Part of a small language model's weights: width 256.
Each number is 128 + 24 x the weight over its row's rms, rounded and kept within 0 to 255. Layers, rows and columns count from 0. Numbers have three digits each. The size before them is the row's rms in percent of the matrix's.

# layer 3 attention key, 256x256, rms 0.063, rows 176-207, columns 192-223
105:083129167102132135141087112110117116130157153129151142144118131083132121133107113133130130128170
116:108108101111094114116115147115148107137173116147106118130132156138159154112123124145113109122133
112:140176132074130160129145133108175113140159159150137118118100127127123106150111080142077093137121
106:098146126075117139129153110112116146118142115093119147131127129149119118134126165172136135143115
115:096137082131120114125118151087117109114120138147126125163105101148101110143132110143141148160101
108:154090117153137115165133120109154139152104105113118164146124097112126162097110101145109126110106
106:139074166113126144164184152107141164093103115111121116111121131129121134133163164090134110155172
114:102133109146082168153153133106108144070131140155129122121119153140141124134114153135131161096158
113:096138177130097145078121155113124117174103154146154103090115108112108128106121148119147180089134
108:130151076136125149171119110136137127112140105139126117106133116121186130118101131146145112127136
109:133160170144092172135136096119091125127132189126176101107117173174091126082162115113109120141135
110:128131130166118145149162105129120129158122136158131119111137155111161171127131087105110131126084
104:136117083097196118139089136106168134156125139102126145161135131148092109119073113127136120127131
112:107112095091094109102139132170133141143137161105145123101104110176097120142152109099100141101127
114:117086143138118147114117112183164136106159098127125150149088161159091157120149100159093155161161
119:135143151115131128129110145137113132161102102128096134146121191129147147141094128162128140113113
074:132126118174114131129109115105165096133097140117075119113119103168099140132121136147130124152138
084:129140142117141103131132102146142115153158117128130097132118130130165139143114069143114102124129
079:194096098140120137128125109139129110117117164140115132119119114106122107101114149123127119118094
075:118160122127126133111129062147177126139169087126123124102146113140139159117150140115123108130204
087:125122120080105110119168123112080106157128117128134142049101149153125150116136098079134101128157
083:129148107099109152151167136115149109170192113136149116094091112110131151137117138110121136136149
085:146139127134134167095119099096138128133140117111111151072148097170202152110130130092123075119146
077:143083136094141130117101088125139109159157156126142099166100125097114116116110129134167178147108
071:093087165120144133135138144153129101116067167122146121147166183147098131112105084090107152115137
089:171117181155089089136102156109136153134096119138121113165167142157114108118114139107143132103161
089:119132177159138123153111137140096109132082091136122137146146173138115090118128123126085135121125
092:136115169140154100105134101149124121136132123146113129189156151122128122152147141128098164094135
080:154135155124134074142079161110134144146131105162111087136117160175117113151139136120105142116095
137:101152113107105157112160141096120101135177128094115144103119140157113168095123131139166096172127
075:095093157104129132110162127137080108118118104115140087120099108122175145140123127136134156160107
079:145137110127125100098152127108147115145187150150136127092155147156098129088101098142124132127129
# layer 3 attention query, 256x256, rms 0.0611, rows 177-208, columns 192-223
118:145107145122151184091104121133132130150149123137137089142093148137142109170109136110119121145105
113:135108142121097123113124099115138121192107131182098115119132128154122130115093135126165165140167
114:092113167088149129147100145102145130109158074086142097126138133157118093104153108132128156131123
113:102143132139102104137165173119150186123103123135088105157093079137137126123129113116110107144149
113:139142125137160146135115103132130132162157105136133097082169089116112156137165153123097140159124
110:105124147171115147096126115074153090157164118124136133094101093146114090146116153125165100124161
115:108126117099152114095171131160121160152112136129137121103159153151130114097119100152160094142094
111:135143124110108113109119139129059129105132127127114111147121132124126153147141138163090123176134
114:174127109094138119157123083145119148136133134130113131162121109126096058148146107156142138108141
110:084121130115146157157108123116114102125145155079123103144115168153103151117162108136164138147120
111:135139108178117118142090100119139172133163148116123097134123131106140105101130117101122112139093
108:129121115093123110148152198157125109106142182113114140147117158144117141161103157115168123117093
113:129140122136139113145169126130115138189153169146121131130098089151085150111126173144138115157139
117:131116113153164150154166109145173099139111128149115112099139127138139169126096118149097158148131
118:120108166148132135173141130143144149105137095164138135106118117138122126110109122066167119126114
076:158086118154110111151138111174083138170168117137174153142138168106094064098119136072118116088141
078:103131147080133122163160167119128157103126148119121139131144131146105153132125185091111098100127
077:083116136112138119153116156163101136138118123151103121088148125131156123120116157110137159160131
069:128122154105131136135093127117147148149175136117163113137115159169068064114118128134158129139125
073:141131164137098159131115144125143145119149143141126112137141116162112120097123128125184134159117
092:114124101114158091174123126177105171098110126153119158164169167130135145150107175139081134102119
074:136112106141088098176121146100173117154161049147155109158109155071097110126154129133122155125093
081:170148161145136102134147145108155105109077124084137117122130113169129090155118097125145159140050
065:170138107157110155104107151116176083115140111105101111116096090157111116118101121167094149139176
097:064111116105151137188160126144118166117109124142156145141140154107076102122128190086096130105137
067:078130093106176132177127077146109101113113110126115148155152154120148140123151192109112158095117
076:108112109127133118140123122138089145118092127151124133085155145178115149117150125129124117154111
083:178109124169097142107120153098115131126099140117140103094091089155108129119137107119141122111156
063:134131113100136148159100136128105173111132130105123139109136123205103087095143171124104133142141
082:125174133106151141116131162108133143120092139182106113133139136116132137128126105131160109142138
082:122122165124153148145082143145121130170106161178138145119106094112147103120124141115112137123119
075:118085112149153115086160114147163112113187103135147151168106146089124153127125142107170118104152
# layer 3 attention value, 256x256, rms 0.0462, rows 128-191, columns 192-223
109:131110100102141153118140140122160107137107108135130127092154159175100108104111113121165168170131
097:122105172124166140141108133162135132125124113077059104147114119148164096168120138178089078118150
102:079113147098139123119126110156095098136140105164118129071103192141132108144081138146151167148130
102:149129143142134117121119134115107138122084174091107105151124173145114130166161110087120140151063
104:123113166179133092121118129131133102146154102126101141122109126098166130106100133153124142108093
105:107154092137084113131107149119133086172134133147192114149095110132113127144104109123179098151119
094:125116147164113136112143159162131111170166144129125149147137090118107148143176110141147162120124
102:110147116105096123145144076157132123116097129114125126118105132136164128137112138145152133145141
097:140162138152141142169112113126154122155110089134077182128175131074122146151146095157120119135087
090:115139118133173101138122141105143159131160087140142139132110115139109113092123135089160126139100
098:089146145110075113158140115134101107112113151106138146136118095130118060109129152143121097135080
094:091140139107180090123122122145165158100150117123117176111092081145127074116154124105115167138134
101:104106118148130092115155097124181150092155096108145101140132106128162118118093132093107123102165
109:098138090113138168098097129149172131117087138095157130086135114175118120085132148102098107133141
093:116137117110111127138161116092142147146113129149149123106154141097124140112129089143110126142093
100:107151080141141143094118155190132126085114119157123124139107133169155128136119155102135121110135
099:150114128138132146147119138137156162125144149111070125134154126101160120188127155112126099155143
100:160147122132145110148123109121172140121173155131091084114148133168136152119132144109118111161095
106:120131166124096159145146146110124126116115143109148071112134159111125145165155109122150101110142
097:108143124162161132158128144089133130148117102137139120129124145103087182143150114120112135121158
097:122168090146147117105137131081135126135107161130155136097122140115105109144154115109137168101188
102:138144112117112143154085086131093139099108148115146120134093136137144157137162098145082102133161
101:113115166105065119127122135187166114099143153154161105107133133162162083152155132136104110129121
103:119159156168107155110118121124087111126127137114130140120099130159112148132153106133109113141122
103:113102162111139127098096119155117143136102133132159143107111170089125103143101127114119112147083
107:115118160145119173149143126105159119102122115123123138150125136085125142136134089069106112111160
092:088107153129123122152155146113059134095121137137118117109149133143152120170134109156130147104111
102:127136160120118128072133111121133156129155098123112191167115125118113128151141165156111143149129
095:132134177153111150106130107140105162101117162121148139158117158134134121150086146149125119130120
107:099120160139156165133180126132129132101116150099102096155130147105137094144129147142138083133093
103:124089158142157129161161129089136163154158143131131130111103163148152119109136154111116144118115
106:109156176154129092124146157119090136119135157150114121143161092086136108137153131158110129117091
105:121108127172134112122106105117144113119107136153121116137141110109100135155136144132072100121106
110:166129146137126132145121098151109140125131177114123103124177100109158132142119125168141138071144
097:071148130140114125105153171095149099169123091131133134120124132127140158117168100112120101174165
104:129146098184135100137152116123125110159180092140120129101183110107068167152101136128123164168109
098:111128127097134121126169124083126112130062140151105100139182099113117120079153141113109113171144
107:096141112150125115095174104150100079161149086151161092150153176148146113125125109128095111113116
098:159133125120129153129149109141160146112128095095144150116142176112112101125099143158119166130117
100:123137120072104074124123052112140170127106140112099104130139136120099170118137143123179108155159
101:146105102136126145118186123113104151146113113147145129152150175125135136096136123109089102154119
100:082132129144137117143110091163092133134128154148159140137147133163155166128119157154127126120106
103:178100089112149116114137145122139130146108093117190136133144142126114164162093165133117146136092
106:133130085172069145090135137153145089140127118123130105088116090183123152134120120135131122095131
100:132137109142126137125110155112116126146125151113134176101139189110115108136090171131112123149121
104:094113153133135154131146090124135085118121104132147127104128116080158106121126141109144132115111
098:115125148144142109134124133184152113119118131153143122106132117091144112148114137146164108147140
102:095130157141121147117164118163106103156102090140119125128133128173110168174124173074115138102148
101:161128117142072123107113124142161103118128116127133170139174129144117071154142133137120104076131
090:124169112142173153133109158126131140156093137145120107116160125125121129106105149105149152118140
098:104113098124145119115125133123097089160129098165121118100137127141121062110126132123135155121142
098:095079101155153119157100135154135128131120126140132066103153138115163096125100159115103088114118
101:102117095142151102092107162137120125149114169106156138146138101135157131094113135095135159122116
101:116122117118139086145164115115141141165112155124179126139136118146156110115118141116107083124118
096:124125100167139083115166126113119104098127123154119116150121129098153079094130109136110130136159
105:130130145088175125122161101133149150137124103131097073137121142154116143085114116128113069132121
100:144111127131104130095144140154093130150133141125109149125106111155081159120123152081142133143117
098:143118139165105120140165114138112158106206142115120153142107130135098139152121120150088085153099
106:147128090111125104159153149127166134140140096117193124157144153140100127106133122118175107142145
101:121080137128116173135089167109153166153142153143091117103139128099129184091113136116157132119116
100:127094156114065150120125130160097158108123133126106143137088093159141176144106140174072121124109
103:175128149143147155105158116122143121110118195143127126123117149152107182130168119107074135141122
096:145102136125129157110148117125089133101106101072182130089114116185108137127139065142109115146112
098:135141108116087154124133113099088091163109154148116111092119134138152145088122116123118170137107
# layer 3 attention output (transposed), 256x256, rms 0.0397, rows 128-191, columns 192-223
097:099151178185106088156121099117095152095150101160104113167078111103107152133150156125109115114165
090:144120150109131142159128160096077126157152155165166108133114103107114185058173082120133105124136
093:147149158154155125074096150113123126107153132103120111114143091133110108121174100128091107074139
096:139146119147112158129146137146134148108114102151175120154141147165167084128113112158177132137156
098:127151080138101140132088106120165162095057103102127112171117130115122120146164173083093151145148
094:115153122115160159128119158110148099123119149128114149114158126124125134129129119122113167139164
092:141110146119089117141082112154113106099115111134128090131127147155123095105165152118137122149155
094:104113171107162095125118116144110124141135139152116149136134169088102112066154135106107125093148
091:098114128154162121100139156098141139135156175141128081142067137146128099123123126106138128122159
090:156129146138090145147095075112123125131086113131117149135112107102117127116133139144116163127176
095:146134134157106116093136142147109144122137112111141085155148143126116170144140113126143094125124
095:136126118157116116129127106087148131165076130100133127164121138113111144094125097129164102142137
099:144124127169141123100052148115101137128149131123124131100117146145080111159199163130108147121123
098:147154116169116102117112146091150153097162072136130108117156177124162123147131102119110128109150
091:128110130105158131179153193142149117145142135131117127104108124136122143149144174120110150159183
095:164154114130109141161088151078132102114154118125122160068157106105102117163174118084157118125118
096:138163109104107090068142164119121124135139148114137132107141105137112144111135119107160124114161
097:130110089123133179158152124077100149098163141136171125164161146124119105134134134106072117162156
098:146094147098165086150108125149118094126149113120164139085133116114116113118109116127118101138120
092:103112128121143060145113111183095143082134122133112139132130141122146112120122133101178124152128
091:113083134125154136098068161171151128113119149080123148123132121147114174162097092100100135102152
091:151155124163175124110097144163117089148101135153088105136153109106083107102070114106130132123132
093:127155139157139135098126129093136088110128138103116142114165121131121185121096123101135165178126
091:179086125145160098134106168133139148106161115104116140152140091129116138133113150122173165110140
094:139145110104136123105155118139142106092120135117131119154118073097120148097141153114110103119169
096:115068155112116156110119116167100161135135118181124111118162147137090149139116179147081130130104
093:141132117129100119160145157168170066170168163130151126130117113099118114128159126116100119147132
100:131110162150057150150132155084122103137118140146126119107150148118160124061100131171167148123119
090:133118124117128100112132131136171105135153101145133101120143059099111174137145083148150164143112
097:108148135112137128118147125126109082119068148114133170151134159106126118137110146098128124064074
101:077159116088134122133112137120146116153136138122126141174126135097104128128094107159133142105161
096:137129083170128141089120112087139125119160101145145148143076125153141157099140120141158125130201
100:103079107100153117108098124138091135171170107103128117127184177114153095091121128095154119147121
102:134143101084126112108160152144171139118142132102129119113097133104116110125119113144131129158091
089:183119134122111092175100133114158112153122153112191085113118139151125109114142137116133168124124
095:138143115144080132149174140140107142112114146113092119142116154131115135123107134138112130107175
090:130092120159138102114107130158082135142127123090129153149138161166108177152148086146159136094142
097:141125122118133133111140126122131122130115128136103141091139162119109139137122119084102147143123
097:132086178119110094125147163159132131176115107102178110152118131158137139145132149133146078122147
097:186117170071130126133091128129161109152137134129147129164145138158157121172128099109122171128136
094:127137089157113118114112152155121157172152103128154085120072129109096118132137129101126157105151
092:142165095118127126088114113086114126099123143137150121129125169075079105139145099123129128146133
096:097099155136136129160126117162138158151106107139098104097143127116168136144136131114118134145178
101:123145169103126129145140100146135150117132119117094143156106108118092154121130148165128145145111
093:186104120124162108150135095151122141109124148137136142129077111144125122132161093123133124104132
097:125152124127128112149104093169143131137145097080130102112114129140138183113096123131103121087134
093:148101128122122118130153103139127098165199146116131160084148121131139158123136131105102071078117
095:164150101101149139161115156118129181132139173107127151135129160127118108116151085161118128117100
092:138133109150123166133146158137145132115120109139106085105082081148111136130114154155175128157150
090:081101134162118097132140173125163148131141145113128129153157173149111123125152144127125072170123
091:128158150143109145110165156160140141082090152097100122163107116099141137121152127139143120136137
097:131104124107132092131092160105103120138152113100125154133131139121094105067125143124105133162130
098:139146126085124153153087127121142131140152141132093140072160113077143121095137088123106069104088
097:090147172165105149156099139111132126121104141131092118127142125116117120135128123095139102120088
099:086147146108192133104136171095155095150101140122153173132111131139094139156142139145132134137118
096:165137125149163122079119126113145110134105137129176133157141092092106154135131115140101136125148
092:156138135112103138100149135112160103115119152135125124131095102126150149120140120120138128155128
094:148143120113128104102136092135101142089144114164080112152134131136097155137117176135142160123169
094:112128112103157139138122126133070112128125126139135135143088128133163142159130133127107102149091
094:150106111081148100125127105154126124062149076076151145112106145129138137105135151157142114135101
092:126114104152157131088152130091116120106167145136147096144158125130107131140119124133146116105139
096:121135116116149109135152162105113133096137071124118167127118105124126123134112165143117084107139
098:156112096144147143153100130111130186118131132176105139130140077149119122129107159144110131153098
093:151143133102128128140111131141119141128139121138136165093129122140118124135107138134120094118148